Part of a small language model's weights: width 320, 5 heads of 64.
Each number is 500 + 40 x the weight over its row's rms, rounded and kept within 0 to 999. Layers, rows and columns count from 0. Numbers have three digits each. The size before them is the row's rms in percent of the matrix's.

# gate: layer 4 MLP gate, 832x320, rms 0.143, rows 660-688, columns 0-159
# up: layer 4 MLP up, 832x320, rms 0.15, rows 660-687, columns 0-159
# down: layer 4 MLP down (transposed), 832x320, rms 0.138, rows 660-687, columns 0-159
gate660 098:467467446477529463428555486506471504487501449534399521525527602535501487438497497518522477460553478508537469539499493509525472511493426547513486464457433490554533487486425498487424526502570475476525535532438574458502454492507401535438498481563453488468481457484526493476592551465499506558500507476448481448439436532477473531472518459462522528527469414500463474479527462513464469590461568508477433449519379426501482532508539515457560482483445555492494515515477600541497424450504520
up660 096:501565448524490493456552501495520500552505515478486488498492481503515522495482465513484464574511462475485472496463577551499497501512466449483471455524454473539430479413484554462460535445501510522515473524605496456513559496486537495518429497546537534451489492485427497558445468465512528501606563430515579499526540551462474473548538417444436516473525524488519491490502466493523395566522579529474531493488487487569454499538556491545496506501481492522515519508494547522549478483491444
down660 097:430529458493443555476553464470570525489533478526552500452502459485476497435515534412484524480444442572553521508504543488495478500503514560517548506497497539542477490477537531577476519500500506546418468456454490545491504502459479391425471528497462536550499448487456468527449532504468478453480511568510526477517507498513487571414495510532491502502518497475507503443453526465509510582498534524551464503467547477407472521489428576488461480451503459433544505465463424449497538442500455
gate661 097:496470522491527509465522519557419493499539492435560530483608424523537420505442430588543516542542502489456447500556453528538509477457485505505485486531483512456557482505527454498530554443494424528564610488510500489530520546530528532460527439401481553522512485561477478518472506465432504480494485486471493461524511452498477445519487598580501511467534539478477465520505461474461470443564459512456484501489494566465469474511502546460485521533511461539391491514539461560508499506514452
up661 092:522534545493484494528513482523540495546586501404471562500541523544514514515538501489462492508519518534425469554446510526455425446514495500518428533511529408494565486468545519502506533509499489489538539534504353506520529505484473548479540427446493462506539532429501488472501490492541518489575556509545614529515538498484554553556507531502479520489504555546502488597528503480486462439603538492478460502498503510464484499480461583525519535528562491470499541410598463495501523547512440
down661 094:439449583460510461471502546470462546548543508526476435515506493534541553459494560503465466470520492515590473486511504552508454533511497514476523380522550465577477521472501478497515455479508493558502469488488584612484455613507492485510437466521490505480473492571459485530518441439476533532417512607460485560543404589510451462534503522520500569535496485503476471457451532482550529512510488495564479486482480523446491529526524516553505471534452558458502489582454511544495498426455502
gate662 098:571457595487420553521509536474451535484490561545507470515428403484535499510573460435539572514516468480478492464509526559475516431537511476506522560454528524504549456516473558516521480550493505478471504497427579535470506551542486526567485491518537549524503478527444513394497551553487476535618476541510427511484391485533519428472543533443470518497505522502483517471496531502521577475509454546456515521527540508521496532523559531520468497455487439484447503495521458520469517531537500
up662 099:498447511555602534508515560506465463535547462528467483452509489543468567511576479484522418443456453493391462453380503485511510552476530475490527537487509407540489566526394533445471548452490513547489498482500499491453575478542502545483499508522499452487526516472541534541523488578538568485495539596451440421518449428476516506518543447521479456494506515514528541520535453468486492466480480494458494470495534505509541482507523415531488520480446530469506520495500477462450501452486574
down662 097:477531472578485477466443416496485477432465560458525487562482536517501517531520606477480582509501553506519541563418480495432513508447488524439496572508519422516543520515587477564532573517488481431530554464453453507496428507507454456481481513473525526456555501485508477606479526513538531549527446467472500491444464482444513517547475471489503490543519511503467489474449507447564493480477470510484462580565528522490466531469489474459455501449512479569508551432482452519494499575547526
gate663 098:543427522491437540500515574479547550433539474504495438492491488522555458477491448502483543469554430517478505604472550483505491494519471484530494516513539515542473551530509528511527424525551544499518442466462531456477500492459456480473553526561517492549457459564409426540462496455525506527535517493495481493469454547467458571403427521509496568452467480462452516477486460575454470582529493516473522510510551518540481511468576522469509479529586477452534503432514539482463558522551624
up663 095:450505542446536473389465465525552575496542495443563534455536537515417541530475509504488451485591542455499448446495522559517536471463394526509606490544554450463548522530504494409510520526508467519494511474487481490517597516456547552517451515509510475513456492495478591390507451541425487494526491496533466485499509476480466421454541501474451521418536419497508526537486563529564497522480489483556450456492474472453486524504535530489565490524532475477417488486496492485532484562502521
down663 100:552532493526570429501539510480498568482391377448474494447415544476550479568457498496452532504505537477494517475505534505503556512539495537502478521475492541452491499503565525462544531454519507515521564546497521506426476479510507495512492535557455534520524468512461403498581571397496441464490499539558515508519520504520499498543493440487565440526539507476440489462454505538504489553490506525503503525434490499444486500511565468530504515524487503383513499454456525436482548480480515
gate664 099:477504505490514484497512493501432498481544458471578513600466509465522537593468518484486486522501449490474523518566530541488535449516561512494506438425491470553492473586520558504464572448581442454430487483561440471509473562582481473508509497444460505500542417528492528542510546569519484537458523463562546467505516479480520497517478550480471419477463553503499491552510494461515476468462502527495516508554523525387592429493466486522449575506566462530520502486573495474518482558543513
up664 096:505521515487500522499529530431510565517482543508562494480503513499497528449530513483535457438520500457422502481477505423569496531540472544531438469464495534521507439496547513521422488522491481494513503556458470587570511552583601480516502458450474480507531459521508413455497523549443493550481505414435521506425543522445576501511520370475523519456505394502492516460484468565481570469491451534539455579482464551515444499469583536450458505525461431547477493510463460545515494446476462
down664 101:464499564442515537494504477462507518519459523565442435526518594540494536524544510512486533523479471506527492541556535507451460479446465524530465473524481434467590538505422446494472479469486541493501489486522510505502555463449495524530558454462473535469471543424470528536536521500548536462458481580494547547554521500463493524517467509479446423484494468498522571576564468480522493472469479486438603422449512476527506420474461402515497545469496604499549456533533494463491453500541435
gate665 101:537411570463434418514514515504514585484538395484485450525525534492574552501527513524509531531547513549516506504556528477492484493509494535467467504447439492569485495464496550496532418508463452469473600454469448472447540471511474492479454504432500497519567473538486495498498518405485523493501458484413447521527485486496454571505534493543526483556540558525502510467514526516548506532488458496556527456528504457450497526479514535492425510498525490485503505504531475540509553554529495
up665 101:530437498470502509496440457474521546454522454529528452510548449519566510574558415410495497487507491602545458485547583497447531432549485477461430532491526499444500497521519497508435534532550531473499573492483477500518594463510503465483461534460469505487498504455481521407528485478491482426434464456531498484459450423442512502532514467489531520530547514514468523487527533452456485494547505535461545470578560540536518475584464464549499503482530488514483542481499463446397462569516497
down665 097:548450417484510499535583538537413516567393430464481459491511492499512437494542535516561507560461468505494542475516486566503404581483418462464458480545604459456486520495576586555526477494496478511566522506493519495497482537487512489563417523480490534544528480510463448534544526495548496521491433429489506479536541500560510482461494495449442473514506546497456544546484533504555477455541524542447493425566481496527472505533431498496544439450470446536538531498470438509583497473520507
gate666 101:552500499510467503495481514525545455537532497483507506506538546512461587512482518501496484535441521488456540473525505532566467509487556536431535482571469456495426479471531575562439501479518493433536508568530525496520472453519535512480530465506487481519502478430525512448568496515544499534459490606495508421524494544555471518519420449508436544539589512517448518473489517512542522552509465471586493547460459419547493457505533428516487514438439460480500463484500426507555535454488530
up666 096:412528526460494512456469521529512555551483556479516511483440520547601455501576477506476448501508494492471495585546528464482508539466496482489419470518467476523514496531422512516504466525439479559486541430496509618536498525466538460533558480482461459471519455585449523560532509510503446473540490517534563498458462491450503535504472492542481508505519484543537489605514490475487517452502523501502468414433448499481495524467482562534435454473493447543503464459494500490433541425530534
down666 098:478507522542480446490468470446480478537503528527500502536578495472463445477534527493412530543497521525476519400483506594580452473508504462483466519532486540528553480454476522452521493539566491544489551533492544570488529443545538526549494391482515526493372490416524459520479482518494590485572480484485435480513470542558442511506553427509465518457517577483454449451498521529495529495448533488564493561542479541456557522465508433536571523520509531526516535559488458525543456565486559
gate667 103:545451529516533499448530533492452453476511466480525506469513443532520523510450477497445443509516569496579560523532409429525506490580444501557536486432535521478519456428474461503461482526598462467534502560494533542522414609465520433507508431472455576532541533498522515404473517430478525459518543509486455496463482513526498546474583524444576483505501495573490467521503534461477466534433550507604512569476526558494482487490472431542516498509478500565500469495479522492470538535474557
up667 105:450554498515507500478482500575529585522514485528603503483459546512572497535495479436537447474599486488511475465487523430509465537489472440433477496482454442484537535475512519482513442476472401509479518445528509519504526458505497484460476524451474584493509550495446502513525470475474536521532476447468532532510527533519621509510515522453532530548499462543462513499484509482505650549489424470485482477487510475516488554513473522514493489534524440472488559497497494469561474494501518
down667 104:481432508584486526545400419459476530555457506531519473465469438493525491491516598542472484515469476497516456517441440520570476445496455490556527491513537439516446470505411457548503467528499505461536505458438565430557496500492571592447470530487466480521519448425529547456511418485495511494478478482556494493547521498482501506448473431539539502530520470541492499475506523491435505493481490517486555502520496480463485474470573511550512452523471496532577494475452547484515557437510519
gate668 098:541502545469424513482499480475526500521494475489404534494516543494579508520535506465436424511557401477542484545478497464491549450483523528482515511454557430520451508561540460519447480492520515488488483463507447527470509492494454536525502465549500497480522468432619489556484505548528498530495483464492476550459489559582497530483456543526557525505427524518569389518568601507488475499535545450511554541465536393547534512520538513529548482481472455505524591473519430564464466475537496
up668 094:528518521527446425473551450518568503474529492517473504504508502482513512533501454442531530440525468477478463540503472471531471453515439517537532553475459458536509479495535487513549468490509536535549483482437566433482498480549572495544495446458503454428479484476561443537457531523570454452545424435470499485469459577516487589463449525554418514515501537561408489482473530548478559502518493512547468514525433472495441560479492498552449480472551424493441494563434384588454474506517527
down668 094:504492465446507490578454494456510507551533450467538458546483556465473519485508483496496545521465530553487485505418472466467479516465532460488522462468484500472470577509513579469478421554540541441470555487443476369450507505506448437473476511601540503467573444488492527538548539423512501455432516525527509441567506403486455543555528475501474500522492512496507468536516480479522554527457460474489518462508542467448496515474497502476509556507496558506578502485503590448505486440520456
gate669 099:505496543495461512534534508527530484540498486458433494578568465426488494428501538524550568488489512506455457478536537506475545539541484438475485460501528473588550459466564450465500496432540482490559519479509532432449507549514481516494494456457492431522470516497483479453513494506443550535442469465484493500477552522507477550498522526496456543513450502450499520538556542521575455443468594483490504539476525511496479522576561548431584519546579465508529520528480504448405502552485500
up669 101:507532509473491523537475469470432444520477443417414506526517488559541535496523507544445518546504491480474513505498501493495486508508552524530480556557568481521570488522487523484490514476530520473464456563491467499528509468485529473498460526491583577457544521519489412496506505488430499551456527426488470454475561541463524487543550532452514539428526531498470491399446462495545488488506482477608483500506484503531574529535518499539561541542505500560503486510495448498527471536569503
down669 098:535556550510470480544411502504519523501436468555484514482554489499491515476508376478498456453506497499501541509444442483520467483534439544494421527514532585443547561439545515464539493523492491513505532464511486499461584487541482481492446531515441454533562551498521511528583522498557450517481541478565519505514498495564478455517520490467449450552484493488520454501533517406530469471507521498468581506450520532488456481491490552537468492392518467476488510526478501463449470532449460
gate670 097:594603520423518450529487522455528497488562459442456484502524521570492489482488543513534516508537509522487533556466516464509499484525494505540575491457469511495541477449491546483459480560464470525541508454427506602507494496487491491508525492576499549495510451530546554520518445549490533521543372525493584408513579482547492470517412514485455459469567490552484454511451483458502427461456478464515550497441497481487469493582577425558549486496431518553473486522519432428460487530475482
up670 097:468485511484357518482466540531436404470405534511476493511492551550431524563473571545533486454488494491519467563535527485534489585476560454514565428522523489535474555490425504501476438503532473495439436405505440538507488474461373481524538472498450509516529593531478424536451484463486536494476500502488498495419522511507526522594512531570510488468500480460506490501451492513459484514418533570530490525503507544469507574500445483500551449434550497472523509569522501522471504489437481
down670 099:529543490491507462473492491524499526468565551477552522472563509470525506426514500545481533509513431516503482394559493487520468436545508516566494532485450505569492461513544590477487499556499504580418493533442536578477551470511562534474431548559441578528531506444513567433497451485578496490498525574506537469499562507537485536503512493511465470485460519544536469453470433485518465577517596440499489486534506505494451507630487530490510441449477518516495589492565537450480444522567581
gate671 092:453474465541475494497499470579481492519492503449526479506491517547411456491499461474471446564441490587476480518566528458513508499445497409538445517480431446531571498426539561461510460465478498512449495536510540450492504512473539465513575537541528484501505545454496531548405455426556509501566482497550503559511478462522471515462449537524494477474529486521501478500567445464527506476500451460472573500520504452533562506543500493552446541474512479425531533444489510479472522540548523
up671 091:483464501483539404546524474507488523456567489532572430492509466480524488455470491489576568530489539486480548533493477467487492531431534482466493536516517511443491494452474517552553564480429571529521507517497542485493539588503479429472498493533505547475489447433519515492468546471523509454480528539515444452474504478421497549478396552470536438486523493480473487491500492453629454503536479464455484496504537516543491521506475493481462509399550512490528517486469480531482535454551520
down671 097:456554492549453553525517486469468458500438489489560511533523493503486545506420498471525497456435499513520499532523522490519492474489527454498522453589572516539494436484391564441421506507477479527449526597522527456462423517488508567495601457522540428466552507542464461492505432457522528518511606503467530594543433525479476440475490481528504499575559531497533546490513496436445513537558490494584543552508458474487580500503469509450547474500510484452479561541466511461460521518415517
gate672 104:543430507571431484516505522528548464545403469503459506501540487484535527450455504466534497501497511487532509512549476454463528586483498537443528474411442466503427447500439498522455539473449539486550524458506560468505524497512487484496535492507523546565451518547476440408458508501478486520483493509405550538538455486561490554459488542446563480508495528510533555557476554444548463481490507555523507535540425577449525504571434498490556414523486517529524497578526427493512500448545401
up672 107:577546522520562516480553471532544538521463436550522508492477523537533482477541548522522471483520533469534480442482465473500571459494498467437532424497477482530467438477500443553463491535497443508451506467509488542503505582467501474478521446558549539504467470580458417511463500516514504521450542490405475520551513498557558456444509522488554485492498508539539524505535432520563493484476450544450468561465483481471500542517483550517513417455448459593471465513455505504535602500583487
down672 105:565542441498437515441514495567529474450492494510516459505519495480516543581624519532558448546487478419508494514418503505499491508504508454550516395521399498484491541451519501458528533511485516472516562495559508430556467536582482541492429486560448486462545491509587562484485505551431540490494510445502509458493495485539551445507492529489482562464503492533510508432477482574484568470457527474526517497554564547553529528502502503464498517483516471473503518449473495451498545584469459
gate673 090:514541483551529453556455510536508406414479527493486469449521517456493522438536509541542424543507501484434476465475528464465489550496519456502390447571453516526465555531528518481578521422469479504496517582583459455489507481504485491497476553585452478566504527468567464528496450483491431585472565537516554531526582431505462490504480458568522511493476491524501501573395492504480403512543446504534505510486568527539484493537523437546522480441537515487496483453486554471514452581470530
up673 095:542515463535475472455512472462499462493499552463488424384442550551478538468498585497521475538501524550547458500436564462448545520507473494534472465569439524453504475446454479487490567572509507505498511500418486536528459477466523470568454498494541541530466500418538505515596477477469458497474497547529459506509480561483441514464459406475472475506528479452504517463482540457551506535484485529564435556487509430502462484502508464510487525421495442491577522499508534548543514511498450
down673 099:517452479545466517501529531588537496464493475518505501493515440448521487574488513537450453565447527524494482532508586454503511457429492456447451476489483481555496509489576496438450515498542456561485498453525565405518471537543467520464499555425529544460490530447498467523537449556543537539544554557480462543525478488518476575528470476515471464493533494499489505605443486511469479480493566566454476532466498490471477528457525447512457526463463421530469537560515492502449442553501497
gate674 103:514557572492555477493499421499488523519515376498448571478545521511511571509564490481512496483538522523506564516520534540529569538498472527504478417433509509518504509420558486578494484457477532475465534460488455518515468435472575505436495478519461517467459434449534535515484497494541527530499493482458531562506471439513449518459518491480522458529518438539524487494490520503500465581502472500521488453507588483492542501552503464517535517541452491498538536470440490541538504457468455
up674 103:557477505477425534544510495479421407471506501468499444464518509505462472501534492545515529439565557538510517524586475524521498470449486572521494485455495491472528466478566607564467566543463485491538481547504491509490452529441448516529486506538498467502481509586443486446551534488553546498514505541520545414536488554500513503523462521476555480476529494426532468548480529471512422437581434474513450468516468493501522582550449531530554506498426448461422546445515432513522481534499433
down674 102:451559517543513445489484483526400474560544513487476529523577465530593562465481541469524512513496474509431484440476435515476532443532513516518477417521511494466488564465550494489480444471607463441480445489541568483510574585470455558532456524491531530506528537458520506511394484504483523414511572512494513543463534432558539526498483487488474495509514468482462445504465456411437437481534554433547550495513496466507406473481473454550433446522562460496533471492541447493516454506408506
gate675 097:448564482529563501450531533460461429528535506481507510520490476477535444533495420566504444535416505512530451385439478480445484555567471541497486452515507486559529480487495453460520521470485505594541426577542496590517504541484505510508495464571499560517500496516559566509502489513495455548525487522505499444510587479502525454563538466502472484524401462548533455582587431565545556519425526456463548566420551511482535530446489458451507509492518519502461536523545483486495525424527495
up675 100:450466384543559432487572429426497450504544513529479479519514456439527479546588380489471504550450481542457519441423506489514462566491500521509484479475496555481479541519515441508583464514501527582525455546537461423480549478492518502492534533494404526491486476495514555436552495603462533567448515577478508440535511457468501542485551523520531433494470502581503549546546499480508564434512552507492498487547496525468456573479445545502508567459510439489519473453533389485552519446514463
down675 095:508518495530495552564507540545503557523460537545446539496384504543520455557499420451492587467541469541585512547452502483465482446430477460492478531533545453542512411414509518556519452453478463514508567479526488468532493533457520518505437448478494525475552507524493472584485463499432566515500504505530516595489508577504568497453426505585550462583476608459491480524448476519489477520517529504503509508606490480497446494380494493496534535495539529556519545503496452516583509532444491
gate676 100:524487545503487464445509497519551531500490542517480522458537479517481527508452481450468451488457491527436479464543495458434453503369571477542480519503416467411466594479496552493535501482563523472508495499546508518556483493457440445495515574431545446505477483462472440443508555504510445456478490550452481443514509502507507491551469504559467474453569538522516480496500533514536533483553454490501586536569534501520539539477440488491480448483540539478523473516525480519463576501511505
up676 103:529437538553547461463515463518501467574477526535583491510510485467472447505447484545467555441521494456451483498578520495516491552470442433540547466480480459491497481504441509487478553449473501463495475444545517513490511568511514404526418533464557503532558473510553488485476454542537482477508605475542457524433521450539477491444530513496568570440553569486489492484545484539458505491480505496545443511502499524391474458521572483507466516555492568480501530536501529586533590538436472
down676 097:480559476516552528468486456436531473429474497435510482432477570529480494479459548458555578517528457528461477496419526432502468483506471494511540529475458573529572478492572484452506499495530426509599507488532477519468581520496445499435501446468461506470542493542552448451478556491550474488543544567447524538533513514490444492497475465485542425452543534556444476532450495463453480487468483572546557540504544515541584508510580562570558483457575542550495466467565522501552490506509509
gate677 098:470523526560499460491520467532525535516540479542454470523468419543488517489546518454500434497430458608531518543471526517477470439534490463529526472474522472556545570508548541539524481469490475449526441535550480481444591522457518408572573499449575549495495541551438504484447522457480502424521480598488480476500567540525458538513494474555514460456533534462437569436516511516502462433520444544459433478501586559483492580494442520565429505542509490407499489559477478509491565528432493
up677 099:470513445398487508436531482496424475542473553475499476510510492472515528515474472520566503458531518507433500528480492444462500508506535483493451504568482588497458455464475487510484529490453452575470426553468481559493487453655498552419486541502482542512491500459546458501451552478478505538420435445530506529540457506495497420526532502527489561502428408545523489496502501500498563543435530462509577516511434547507480456459498520428517528530543483530488526473495502469611465508525454
down677 091:562496548635534510518512560569502482509506517474475566505459466562590555501470546444465541477518483521540456510491485500546464409565541567558578462502505471525435547512510447428559527561548600494467452477550449598534544521448458486521526587501490484539555505534491519455493359541498477487535536527529488482417527449505523514504498529517593563479550480551462480486463493460503474492490515499439475479479449474520455535537533549513526475495510502501511549531555566438493491510537518
gate678 097:498445510419516437471523465519441460539481593457547553550531528549466515561483515434548527548553545512470513406487461519548545520482414529457493520532442460546552538481396436510535514512465449489582451527515515427505452500485581512483502539514490454452502524489502524446371489457466406486473455459550478477502483515561504449437522539485495454433484502565525530475557451491514482534524511454489503503458518523555521525533470539559469496466529568511450454473546435465526517497494478
up678 097:468532453511532543496489485495618521580531521408607468517411498465509520523501490491440551484494495460529528441448470512473507554528448523526521516547455484490470507473430561467480550561492501469570555533487549462541522515479549436513444421505524513431469504532437582470439455499504552521492454512398443433587498465496517554488517420407482545498488523510565538485574536520466573485500538573488443493447562504567457547459493519514465481506458565473495491515519522523435488496497504
down678 099:523493558529429461518546538444487558472442517519439550464482481498534445479534500525503516560526512471506597482491562527536528475543521444476494496494528504501491498435536505529584502530432419522481539477516484481480473445467436590470498510542469504515468520476556474490501441448468461469492535422562527511448493535577528470501541471478562450489555520509470509505537498519532502533539527498518434465480493457457558561484536435465470477500499520518498490466525513477530600463480519
gate679 096:410528525466452482509466523577544480505537536462496530545477484521525515454490530538479572480433509523480442504465392522536552505523507498471494510431470488518538471495484606436498538512486429477521529541547560540507502540492497479478551558432527504464476483533527555534451480487482529470528511546542427488434427498443543498543488492517558466525603492472564542510490486434479484506467509483463492538531520461454550481574463522453549518539440462460488510604428519463519475440541525
up679 101:555509517514616554535477563441474503535516590444480547464583451448534506537489489498527413496501432523569540495442429518476517462543466495497539497574537474490539558530449512574506483524490447504555427500519514574506547561498498560525489513474529534458510555457477515480460521517411454544520483530405457478508490474540531504533527543493489526416496469535522434613428413417511456485475448541518568520482537469533490553444421483464495547474545488544487532533502469534512470468498474
down679 103:556511446581520434466482492556443571406463472494526522532536556471470514473514429553483505462514518542499492510487498549461459554463449457464513539503490517487532491534452511547483551513535549455446465509520482417520515542510494521526504448535447473480462409552569485473563508579450437427531488578524492524470500491522473543535522542530517474513494521510496398579521511537560440454468542509455513530536503484500501468483467450534559521559525450478475514576533528473499510488536538
gate680 096:534494580538499469571524537526473462434504479492548516514526500498466454510454476527498471445433544496421461503537576530509536483508428542491453540500551512468456539369522549524495517543523493535447497524525520492563430516503488583477525534486461500480432488552437455502523445453506442453467450466494513491475542555512511471582512459470532536498511443523497479436520500460519484474500513563528437482460517455464492482521498484522481544439508482441537569464495389457442512548505563
up680 094:550510494490487462498596430479476512519444499544505583415513527490459531506487516514496535546451501565552462465513457556434574550487497576461453467593521505453463443508423519467523541527483536600488515509519491557502507546495486496496486550505519569474501552512533463486496519506516494511559534528581489494493592446460543485445444519580531441503463484484505515527487612535476457507500515453526532436434466504523577492463493484609510522507566521535449494542469458515459519527548513
down680 094:544516531530511515545462520531481502511506508530458563508526404476538454501499491484535445521493537443451547516535555530534413449527524497533508462506560369539467428469538445437479536579447483499484483583542486403541483486547543506541431533541479450445509529499499492499592446452557452527495443537461435535528529498534440502496501436476555455465564473477493553510526473483485499517603515551479454506465492494479505594455508471453493483524502495500547472478489507442490550510513544
gate681 093:461543471441534559526436503493506531560499513464535506542531438491535613552495483507444514463432488469475548613510436555515486499499550487527453458459508464598544525535472541506446525417553448470547527534504517437494483556541520530503555524511492483492557473510466483543517537422550479538481523470507457498499530446545499457508484509509477434468456464525503515498510452525577540484461440461484450484482489471491513470452496454500568586484548508496492598474520450500436417473539500
up681 092:485517538401554548474507522463429502522459455545532500572504614614485435447475519494498505457544467509475466463535474516479621544526564490536406539449448497494483472547596582526496545509445493528500559481533550448495508475453515504509446533470564486439551591541463540526525528505568552549523496536497570518509549531458534467510522503564451541575441498538580525468500534572473520492461477547478496517517468505513447546419539521468498539526427507543511463519479505489524591495501529
down681 094:549478519544568437484609451478505461440433523475501516569420490430493490568451512533541499514501582474502503545470576521469523448533430483441516445505549504464511437477491478507492530531564533517565502417429397559506504596534424448593498462475475537478505493439504554564489471462523482447495512431507532461500447470562522495463459486574526492450457512507533493484440448472513489514504489520557548469479456435512471518460522491486452498509476539578443515523418595484488500531565468
gate682 105:480422485465519543469453485539529471500457532527525520443445594528538454571522505496447484539471473437465523463562480526462482496505498553470534447489470457441513515396475535557489549398483518519486500509404452539481416507460558473411584457472463532536463507534470540560458482532541507465542508518536428498507477428531474455482554457496579475428522448488449462471479441497580503561479577519541534484517537514446522498521436517512521491489557509506476436461452523470478579490513468
up682 105:508477477451453491566557482452502499519520552473515498472522482506431468436558434416548468491503461530477473597552471489531543515533448517537472468507517475500553514457424482505586450487569530486471506480551429514507536539394521471521480504449513535503488499524513517455422460652505518500476519448458520506462547481499445437433440513511500478484464455491503545476459480485487508492429483494472494600484496459452523487419501501525542473456515517534471552482554492456461524491454478
down682 108:558484453447486487558491549514481574533538490498476462571491555510509387503557520520476460515463557576486523478481506588584439501535422433571553527515462489503521575545432455524501537501510455504577478567487649501464466461552469485548547559554531463547464496541466549497430554527544495488432487456504500586477501517462482501474526495569482531500433526481389447526499543479501469527500502515465465433483503520484515498467539510476450528502478467466512483538475536539500537512562595
gate683 104:457516520452501548345441486497488577511529429463436509524515535550490508507521510514466498482421415482515485485463404524432505557483528485498525508485479555506563555454530493478513457559531523591480467437515451495537492513503549478491476450504606500425544460455441579422403508506525520526516493546447420548507450472552495466399541463485499515477496489503481517480467447483478534482502525501523422487464561512448575406562585459480537533547460565527534554472546573463517490395541520
up683 106:496496520458507475505489484432500534451499475510502499559424466514485500489508512537492511479491510516533507550503491453493538489550570543525397429478478483537583490493479521447537506456533517492548478513492462499563400501446542512568560482498520495429439501557565490470453531477580513505480483493500468440543489468535458524481539492584472470526459479485492551575510527520557566526534480529528486520505511481511481414552463438546462524492558484454461506605467515460567521490545506
down683 106:491476583539485497428533523447434556491475443591485499495480466492543576472517494483480403487531500502484468437462490478455424482472523476550530549505470477522498485533552526455555528532544544514531510433507550490481513490477411469454524513523515446475472513581554455521551499459436467443504493518453503518524556455457495517476444433566471462529462521501481519478487475495470541503505546467526495484473450524490489496483444546508524509536503438586464572507510484481492421567438456
gate684 098:461444497469434456475503423500527463496543487474505467544538459513469473514522459453579419555450509521537505504534519457480533477555570545413493522518441513492506496476464581466440567476577568448479533549408536478502460508517439450503494478569618494508453473459568511467549471475485537511451479452497493467558490449481421507506529546478522487530539526544385488556478464493527511492484493493499546456520478538548543475471481425529534534516524536432542600522479424497474496494480477
up684 097:452490440472582575540489533509571544572533503476514440510476451505506423462430479480463485522453426418421511501537481533504548536481439506518459493552495538491465512507564537490503463575550454472458472496485522537530527502434538414494433450529516491439445451497467547448566525485557477464500556510524533435508473472484519519490417448501461486521473450569472502481458555559494468504508469427560544425550490500539549473498557555535429551561556526521453494526516458421530584488539493
down684 100:469493562433537449430503481543513408478550535529499583506520531571488544512552538444472455534535551529545519448505507541487439470459530520491482464381509477468548447504493495425528541463443490638511450553495465448490391542528458501545488475500494550522521509542514507529520464491456510492457489511517555522434572558469526468484510491544539506435487435463556487470429486479554523480525476476473439480443490493529527555506472494472487438521520558464509477437530554463449492554467543
gate685 104:506505493461486547506424567453477433580448523455440432490411535556471511578514445470494479535486480510466515439500489530552539502507469462426501518595518488499552461486487545494506475502562535429474417512584438428583526555520477533518499528487503456548463488474459476491480456566461509474467442499461481562513552561478470472541500502430474476529542510494497382463503571493461426453539479535427519503588452481497486484499500548519546428502530506444527489458500448468443545433437429
up685 102:506520510458439527510458455563539453478455471515403570525543543571479496525525549486525493488499555523510495460445478486541516463503449538481467495473478402530458538500430486540522551570510445498520543505535487519475532520509570436443443538541490499472499513496448491486503497509582435540526465493513510469487517513568458545464536492431462553488492510460473499509532482552448528512518500460574516491515520452458491536465483466495439522469477512534545566509464512589489535506500513
down685 109:531459515465440495509489524502565540513451584527484480483462521430471498455456461496581499458486509557559474455540574423496484464516450510526497497396571463444504561526431478468501477522562580444444511604454446400496460487492536538530493458482518514473533492515512476430453553510509506547496502457419498525453526533541516488543549472492537466509434517604546515495500491481535432507550482516500462472480488486522524567526525504490514516433491441533436527503563467437539436532492485
gate686 099:506538465479478508476519460468454526556535522529483521463538453474497508536480520471548583483474540481479388506481503520500476549460508456461526582570561566467495561504463467476447462478514523492536461510459530549478548463486501516458477496494529475531439494479501491571541501425526501570523492459522482509527537544489509528491525487533491486558485499488537428518469436475535523470499435441560493471471401556495506491442523475561521491560446642498502438521462473463581511554568474
up686 095:564418525441436430557500477539510572488514421475525537432502537503472480509529526482516496462482548513478526489423542486535466494494551505446434513486477490492499442485507551499499489511543449514495449480481540453541499524496582448502507535545525488481471524481597485491528498445487466517487531518480503485526495496493449477538538448466550519430543422479508513457502556456543500452500516516409510438552467458476503451486519432437532527446502522572541486507440566559485543484580544
down686 100:473507476517508511471506483428537477478445605463567519502548469526454484493589520527444547526495449513509510386539491570435479433523497470523502486458449521452491523521510501513488525513464478499489512582525524523517511471532483525449524499492460513459469471497535537504498531469441515429479478529510489503454544538521509582571490451498477517463523502506505524503552496545513553500603501509633448503569581545466523589524516482525531508484473490509513486445490459491498475495433502
gate687 101:472475520495502539519503511407568532519530503499503462502522420539362532548501464511459532470507447502573542504500508475460525504508523422538485513588443598555500559497499526573525544516463446474471535453505490535625498468519545492498566546493531472479474492511442511453498485421555508499494529496449506540564492414471508499558489510584496433444506568475477528478507481493498512471513559518474471511535412424501516559566495486509534485468488469481538474490499464446471486523549518
up687 099:556472546538500540442503532558456504472410436531486478596497480481533414516511470464494538539446533462420539517434521487504509499511519448539434488495522506489573468526446482470486510494463418587534465486498550506522502476475496557567547482488469489479492385462492428519496428493500563476507506584512495497510455473452422485435445520534493483496468462551428444553452463507553542497533533496550533478460505554404513517517549497445572604506544540412421489435449550522453489514475483
down687 096:451501518510557526501463493495522557553481512447586455500564532457523556527514442491476547514541486442585465471551480548483433523520483517490493478464395471518463455519483481503516424487506469448473475462471515528462610492537513457534513455431415519527492469519498508461510495481507549561480477551491556495533549523480562461543461492485511482512430504558470501441506507541431523513526517550469542457498460483541455511543454479544530500486534420552547537544529461463497506427503489
gate688 099:490385521428447522490485525544562463534512458550563483566528537556504485500511487556556542451494521514552594492522437525527512472561512495458481514480516483530540486502499503491508504559504522425481541444502525454501502523525553548518552518472460576538506492502487435497457561490482543583505482559509507491582483393502525577472556432577485448490462521489486504492476460480519511457496457474472403510530523501464493522494497544579539499496468571485520447529512468488508527543454542